config = dict(
    num_hidden_layers=14,
    hidden_size=128,
    num_attention_heads=2,
    num_key_value_heads=2,
    head_dim=64,
    intermediate_size=320,
    vocab_size=8192,
    hidden_act='swiglu',
    norm='rmsnorm',
    norm_place='pre',
    norm_eps=1e-06,
    positions='rope',
    rope_theta=10000.0,
    rope_fraction=1.0,
    qk_norm=False,
    attn_scale=0.125,
    bias='none',
    tie_word_embeddings=False,
    parallel_block=False,
    init='uniform',
    init_std_qkv=0.0692,
    init_std_o=0.0,
    init_std_up=0.0692,
    init_std_down=0.0,
    optimizer='soap_variant',
    learning_rate=0.00516,
    beta1=0.95,
    beta2=0.99,
    weight_decay=0.037,
    lr_head=0.00792,
    max_grad_norm=1.0,
    warmup_steps=200,
    schedule='wsd',
    decay_fraction=0.894,
    decay_shape='linear',
    final_lr_fraction=0.05,
    batch_tokens=[8192, 16384, 24576],
    max_seq_len=512,
    doc_mask=True,
    train_tokens=90830000,
    max_steps=6064,
    dataset='wikipedia_en',
)
Each number is 128 + 32 x the weight over its row's rms, rounded and kept within 0 to 255. Layers, rows and columns count from 0. Numbers have three digits each. The size before them is the row's rms in percent of the matrix's.

# up: layer 8 MLP up, 320x128, rms 0.252, rows 247-277, columns 64-127
# down: layer 8 MLP down (transposed), 320x128, rms 0.247, rows 247-277, columns 64-127
# gate: layer 8 MLP gate, 320x128, rms 0.269, rows 248-278, columns 64-127
up247 092:150183073124110140145101151117125117137158186110137113166143077129126173157160113110171113170124121126152064131113153144104166125114174189108163167177118072158096131196074115178127110102129131
down247 087:189125164135076117066119118159152108101138104121127133102127103175150152156191138122062127096153137097150092161167144161115165137137148109118075132177113131099153141123094135194182168136152157
gate248 097:126126118191144145149128077124108111150128112159148180144127139119062098091142177093100148095134174125101165115125134072086087081112173150066218117190088178112170138081091126139095106117120121
up248 093:169065091113089163151123126142139143166109041131116182125141158166111090111135173161146079095185098114135157117147140144149151086182096109136126190094134156072057092106099140093138195090148145
down248 100:131089122142105125210097132187093211184115120147185144181126077092080161034134133097124141115115098136113165107193193124157146147111107139100114162119130098138091098102175169171122121119150100
gate249 093:107172157114127119161129089121112116114096158141126104136199150147105077068152112127163135114117163161107144073094095135114147136142092111133168098187154135108084095151204085179078111141154100
up249 089:120122125046110158140139130171146092124185157182130135137154127135113104176157149112120139135154077140181137130113086158181142159130129170068111143109202151081105120109102126108090125111154114
down249 100:107113160075163145161046139188172161135176152167140138105134167130122107111168097138160114151132094115137122125109096155153112152149153153083077125146135134165090129169116126131134164082190071
gate250 103:099123163102168106165124127125058149107039091164124145109138218076087156159059083113100084142139140141141168096146125097089086124101154096144124126153134140126163113142148137150134118157149135
up250 104:145065167170128125170130145131085158077150060195120181107114162063110150133112142136146125145118128161145091151132125178124180152067101152125179114156132104113075104128087143137138162128064161
down250 106:134112097138130135157140108170117164095140167146059128128113065112106128116109200141122164155190191167070131124087134132118167159133137127116201109115135133127138133068069091149164104089128159
gate251 099:097132158052162124129153085137102128068182173185126135158139140090084157082083121160154125120127090114106120083092128108197091149070106048184096137171178114122154083113084204044092104154139086
up251 098:124157154154083143115152128142163133151117137152142136157093188145122127077107173154081133067131165163220104156110138102139088093123110149116097141133118210095113103142118179161087123114058161
down251 096:124075175131128097111117098155127058056088091067135126094088134171131118158102104169124086154120164146157124087104117123118161189161108120085135146103142110141214104145131075193149153090070108
gate252 106:148094135123098134138118191076057153136110092081129051085129111159141070142135207158148135156130115122119138066124093127170161163145146106150171158111132143112100169142137097159141089124180103
up252 096:056068119090084051120179139151129153154144143073124098150135113075118091146126152179117109120157204142146093121062150057155142174075146135105196115183105093132105165131130146141125106114156151
down252 102:147118115091128117131183121132139088080136169072105128109074094078191101134150142106162118181147122147117103145147120170081104160114159154098169061148100135180201178142120150174064113115088071
gate253 102:109146075172174132154090138174139128072157065097083110069114130180164185142145138149157120098098152158126089148101141179162188118126109138127152135175162072102178138145133170135148175083107115
up253 105:144135140095147112108106152076112126188097175130164155156152160106128140126113160137042119187090141112147175103107106090126078156100147091059112110112073115131119150166096159163113130130108134
down253 106:099140131111150121114111127103172140122096174084178102112172110123149166084129143103197164157147107110186117157098102091126065104143143164107163164127136081117144122138114161202076108146153147
gate254 091:109150181096145058169177174125107099131098085067199142164138108070099142145152125159132125107090126142097139087130178137084197089101172084099139172141095138072154133104093146167145137135129156
up254 092:105131172160183092137167171175141083120169180191123100126120109129137079146145159150154125168076124160146120138182079138144134122133119139121156176132167123190105122153111090058097156098134189
down254 095:162099143136129132070115083123154124155121126115112160173148136093114160103107132100119075101166171139089115178124146149145134033130166191086137088201153177161128098117118103152105140112145099
gate255 110:063165050106111171168162172134164088173146089078102117044118075144178118124146130139113089085153115115073077048181157162144095128125128146180192157118113131163116138103129157143137125094161069
up255 112:098122177142162101156129113106127151100162171127190106123165104115135197172120138079182178177109123049115102142123137171136144137150146072099112124155111149148136132123083074176125183107191132
down255 113:139147103100162093154193086146153102095087142138077177164127146142169132100134118109145109151106137148086070145096140119156079135127153163137091092132044103192136077106092054091152119147153148
gate256 099:058108125090085114089112082155125148128127096057072114077062081092168185175125093146150155144114143134113175104112106116149090140157082105115081179137184131106089098073095114116108084163108169
up256 094:118152109133135186061112134154179086091159076164031109135141067100098118143136137135134118165120066150114155053151170149129152080108116164107076133132141138109078074122166153120091154130143128
down256 098:166159108128159121138149132155107135108088101129183084183125117098175160120070185124073117117117135076125037145131069110118119107173161141085174107148097123181131117141082106169091161145102137
gate257 106:159080118152132142127184124101124093123110135105090116202122179132104107137142151166060218130073129122163050157095095103107116114133173107128110114156132150109167100215120107165128110120138152
up257 100:141125124145097179189123130136085090128143112120154127144118150179105099163165116110175141180163104143085069126136075175111105072159182115154100102128119125121075072076090097108079117099121191
down257 101:120146125115075116158108103147136097145180081090127070148132157211108075130098114169134166149092114194109112110153110156171127121156173117136112143092155128100190123149102073146117129081136176
gate258 098:126110170129131080160126119094104106170096119152106182106119159150157180158149142161101181136128155159100107086146168132136123103118144122133159131141130142182112110135146110156129109122138093
up258 101:145099169158091118112147125122139085112123130116100139131103181151139152113128160130162110154120097179104115058151070084109170179112164112177073136114142144121096120128157139145133123133140130
down258 101:180093168152078125069101147167164050130095184102120123122151103175085097121209173138036116143128152104144136144146095188122178137126121099108053073132168116157107101126144143096109159126103140
gate259 099:129114185079135167145200129158108055093139106070076159178121127104138090144186093142161152078134152119151140165127166107112165196108151132130140119060122143092128113113084120186091099070136123
up259 101:130056100152162150133167037134223149150129045121124102102147074149163130148083078163172110108123135114108083129111143136100150129099194144113116079174135121114130127108108107124073096099095158
down259 106:118107161144142138118103138147150119177104114143156063129098116113052144095113173143132035176096132102096081092148124137142176130141151152158140134139111115142059089140122116144106157114194137
gate260 092:115114043136117137181134121168124139055135079124175151106149106156141128151052157097176111119165149155069135083109109100142150119092139092089117105114069123129101143116152158127144091161154153
up260 102:145128128104078167098103129156159106135070098087081091098096115092101114107175144143116105159168154113161136154116142076134171078123154187100145178107093117072113143120181114161139132125151164
down260 100:092139181176155181183137101157152096120120078094119123146184144152141102162119161162106157151074130164164029090092102132119094113073137123139147108123143146105168136130151121117135116148192160
gate261 106:119116127144156132139175207058133062155081162111165119103138154149125162139108129145112122092116191142131080132135083093164105102112094151138163171180122164141134092144122056072120081097162178
up261 106:108134149116153131127092142150128107113089049127123150163131141134096170137114128142181109110107084052139083149149105099149143121091113163128207147122070113143153097103140110145205116176119127
down261 102:090112064178122090085136087125112084128131129103120106159151171099136140170183154103102113063140138143089075116070107212137140144056119123133086119157130119165182160070172133138057106102127175
gate262 098:096113171196167129172141128153063073148067155093144157162129169087123160123110095073132055079122110120133106133102154061085102094153104132123172125112146118159120112078143152109145138095140134
up262 104:114132124140114151168159114089144130111060181121168057101123183119119103130147132100076146182147160157074129101151181108113120069119148139201161099150131171104175141118144154158121157141155139
down262 102:073112168159099158135179146132178159166083161133119148109095147178120138153153110113122053096116202116188104126137133129218120077083121155127124070081154149080116110159091142099098133156099138
gate263 089:070104133108128179151118126096126143085142070149135149115156076148123099127131124091110064145125128095087140132136116188139122099119080193112124129146130145095207061148120105183096146175158141
up263 094:086130119152146105057140132144090122091103106180146151094104108121098182142139082098122156120111150156204114141122131081180154104132153143135090118149102107187146113099170150106146192103142142
down263 091:141099124149133168133096180120121116153148161146125170231206135062106125159122117066154119079125098102129131158134118099151137137121163197114116138115146112171099136139090127155162098196124105
gate264 101:110160148132180130116110108148121102137188117160092137116084128146121173156129108137095114072100109110097099167103145188154118107150182109136145173087102173104097044076098155172180118120091083
up264 097:098165092117133162191151045168123121121179137143179098132071130077126119093089159096148150110109110129152132089129094062151114080145146113065160207148109136150142141115100090115152118118127200
down264 101:117165160136131137125125116169161134166120082130135152113131127107175146161174110123152069135136145135111142195129108124087170109125135109174129087093119155154148182214102110111134077125138196
gate265 099:124160181171071137098114144073139130160164133132131143146076059101129128104139155082108066121150164133120121112101104125140153109168142173147151140120119161113104125070157099159056084110120149
up265 102:090101105137108152119127122117145068162115063152134098102099121138108122115132085128166085121084118093130140132144139209067108142153140118045133114119069136105151145169147137106173092083123073
down265 099:107116126138177141158102165118155233092154086186163103096060119077075083093173153089116163105093165129146157137111127105139112196146102134128173108156121067068136124129132106152124089122128123
gate266 089:167124130149075178077135084194163161056182134158149133103123058106130121132146109161120151147144109090088142116125064144153194114059135168108129130135104127074157116158101177137096101160104117
up266 082:099099078085128130132137087139141120136129130120072131148161190142122106115127158118190134169171098164081145135109156121120104082054147134117118174096105093164156105163140116139049162088140120
down266 092:086155128101120179094153199101136083120095125097122124088151119157117093140158156115200144114172194128156207150131148143098178116061121098109143092136108137138090165152127158121144148155094093
gate267 112:173059098117162147113077149082198061144120200168083124117184090115116118165145107135127108163141094171100109105158126077085127172174162135172109140126137153163094117112097127093135147115119110
up267 101:100147153134121165089130161149125177122104065157140131172130074145146130141096101170092107181081148183130162148057160165083117182125119214144125138192085092148140166117142135124111156213127110
down267 095:098128103183153138144183086147119117109089096144093115080105152133117152132150122102105121152184100132128064145108124159124077135159117120121170126119154124176174185117153120156171069153090180
gate268 088:149174165151129127179126120112117089165187152086122148102130099111142157154169148119155176127066175140149188160142146161063130105071182100139122127108111090155068052163096167105059167147135128
up268 093:132114146107140147141157190090098182138145139144148123124174114135108101085081145034069169093115115138143081102068108190197133180177128059112125159089111134123152134098127155159167105100123095
down268 098:198138166094112164131149155143119137071136159132163152151214172156132120154080091070173138103111122174177128100146116127136129193127150128152149109092126081110160117171155110103077115114132142
gate269 115:158149110152094143092086085188120109133088108161115160150177118136200129146037101192144098135085092142165063134147164143119131161081126122167134127088129186090073212108117127136116136102147086
up269 107:172119087099143177091087132188163122144160142123057150115156099144121084106126134146156086143118125132154140150108137163134150150129141103124140102104204143122079154096143167117123135132078058
down269 103:130156148133114112133120112063094141093130110111167059084162147119119149184147151110105106154066146153127146176139113165107104117152122036172112158142137072134102117141191132101151133131092167
gate270 089:150103142171044129145119109136137143142161142115066182118146174119157132208112119145151106153099110147113125110144118140143141125138157108092122151202129158150101192134106145108110143201183085
up270 081:149119171096168097136101180115147121157099109133074091161084091103106149128171065105135084121129147168133116085153176137107121103106117088118100168087076099092095107123119166089207058107089153
down270 089:111135150188064122136113103136077140128108154112108158108152136071104136121157167092150100110164092115152127113112089173165182129093119123138215134125131159170119125090100142133098170140141170
gate271 103:147115145097087149159143110130063095094082062120098096107158091124083148090106094099127112129127180157080134148134144101130071116195134078148129094163165088142152088106153084114134062144137096
up271 103:118145117085166140063115154039124129160170106099153116113171095129154100127155077117151139169154131160087089100166108119168120107052132100128132146167061124081150161122108128188136146169114098
down271 104:128145104114111153141108119109057108144161126135180121102124084154092151114126109109150034164054177088107113171130085165153116145143133137107156128165125021133123115155179129079139109129127102
gate272 100:145095120130142169165099091120128166110091118065129165098184176222146123125130196046084141108104098134126090070117147113122126110128117127149137103172114120112086108118132082107140141159151087
up272 097:144136113132109092120142091195066105107121095119136130146124140179120138107155131190145155133124166134160135069170096150183126118106154103134130105126090152117137152086125131144177219081140116
down272 100:115150134109127101122116093114177132111149128158178171127144169186183166095154093123104145041120147106119175066163146142156150143145112100099122080117117160132150112137143109146159145141067184
gate273 098:169169147164123102090152132037117131133133146101033125142169116106095184086095143130114153135122145127142080093116152156097155147138116123130179148152128104128094155192107107157044120067176137
up273 098:128224161092132116152173118126123115122136107183111175144119071167128163141121154124113123144156119137077184113135086052106102168099108142133093100100148115136115117120144119108110190120108057
down273 098:137067133151147096147142128119106148121171080107140110108208165123119129076061127065081133129183081114158168150103138121096129066102096159153099092151152148111135107199119115147116096169100111
gate274 108:085112144176114134138151107180189137144133104113130130100116179158140108116113123148116137116114059141094100145060137116125126188149143145146137161169096073108159120143066142129135097045142146
up274 100:141103220206118124197135095118165151117109149119115111141096150123159135093197126165119092165100138149118122124183131083093139108089172086085122099085168100203130114160099163098111102096106173
down274 103:168122108074133100098082163167114201113093170124090198083117160105134095149130129129131085163122190132172119088120151102139164115191140113183136110094161107160160078134131147102147139135066119
gate275 088:140113153083165141122106132134091121095130154107183097175100129119162154097168166122092136164086117107131180152085159119125103111081167095138150124164114103117124098206140135079135102143102053
up275 082:135105093117158108125126121087118125129103093161124155157151133146152070094097099123089142126020088096167145161112131103130185166207049098153116138126133138133151118084127162132088205157097129
down275 096:097158112162142165162111118161115160113083109127134071127130145071120142118101119134128134140088064114157156128178140161109141191176180073161128115148155124165187112142131122122163103106177120
gate276 103:145138105101126211106119085164124133097122150048122122145120066131141110158102117162114100137081150171136126093134099125096169114084129095155153067121102124168109110139103091127197103140128144
up276 096:115133085148141126083125141155099132136158165173134155116136122071094188109122133125093130087131144095164139174116148096148149098189099106139064142185148158076144126189158139155146089171101070
down276 099:129128159099157190131103121166147144147094075180124125166098156159140168071123080108091129124108095121113141161100101095138140131131144132105193172109124159132066184130063114166104156138135121
gate277 094:142145103150083185074127110163179181119124169102164121154084056179173118124133109117105112103094160131111164075148166126120163147103087198174169122108173134109140137153171194099110089124156119
up277 098:133131123117112146106172092155142114109155154089155153122168103188073112153148126149092099183173123116110095134138140219112096107174086124161149120122145139165121173152141148109144070087145112
down277 098:146116171104101141166139109134197152108135147118094119089100115146136132179098108120126146145111119104127177199151096220101116107095149090115117104155151108137121146104196126125159128109123104
gate278 092:176133132108092141086114131161078134107129119102132121164092106157043130152170107139149122114145163160143125120095170168124155159152104121167099198089085134133091093115140078190121096167164180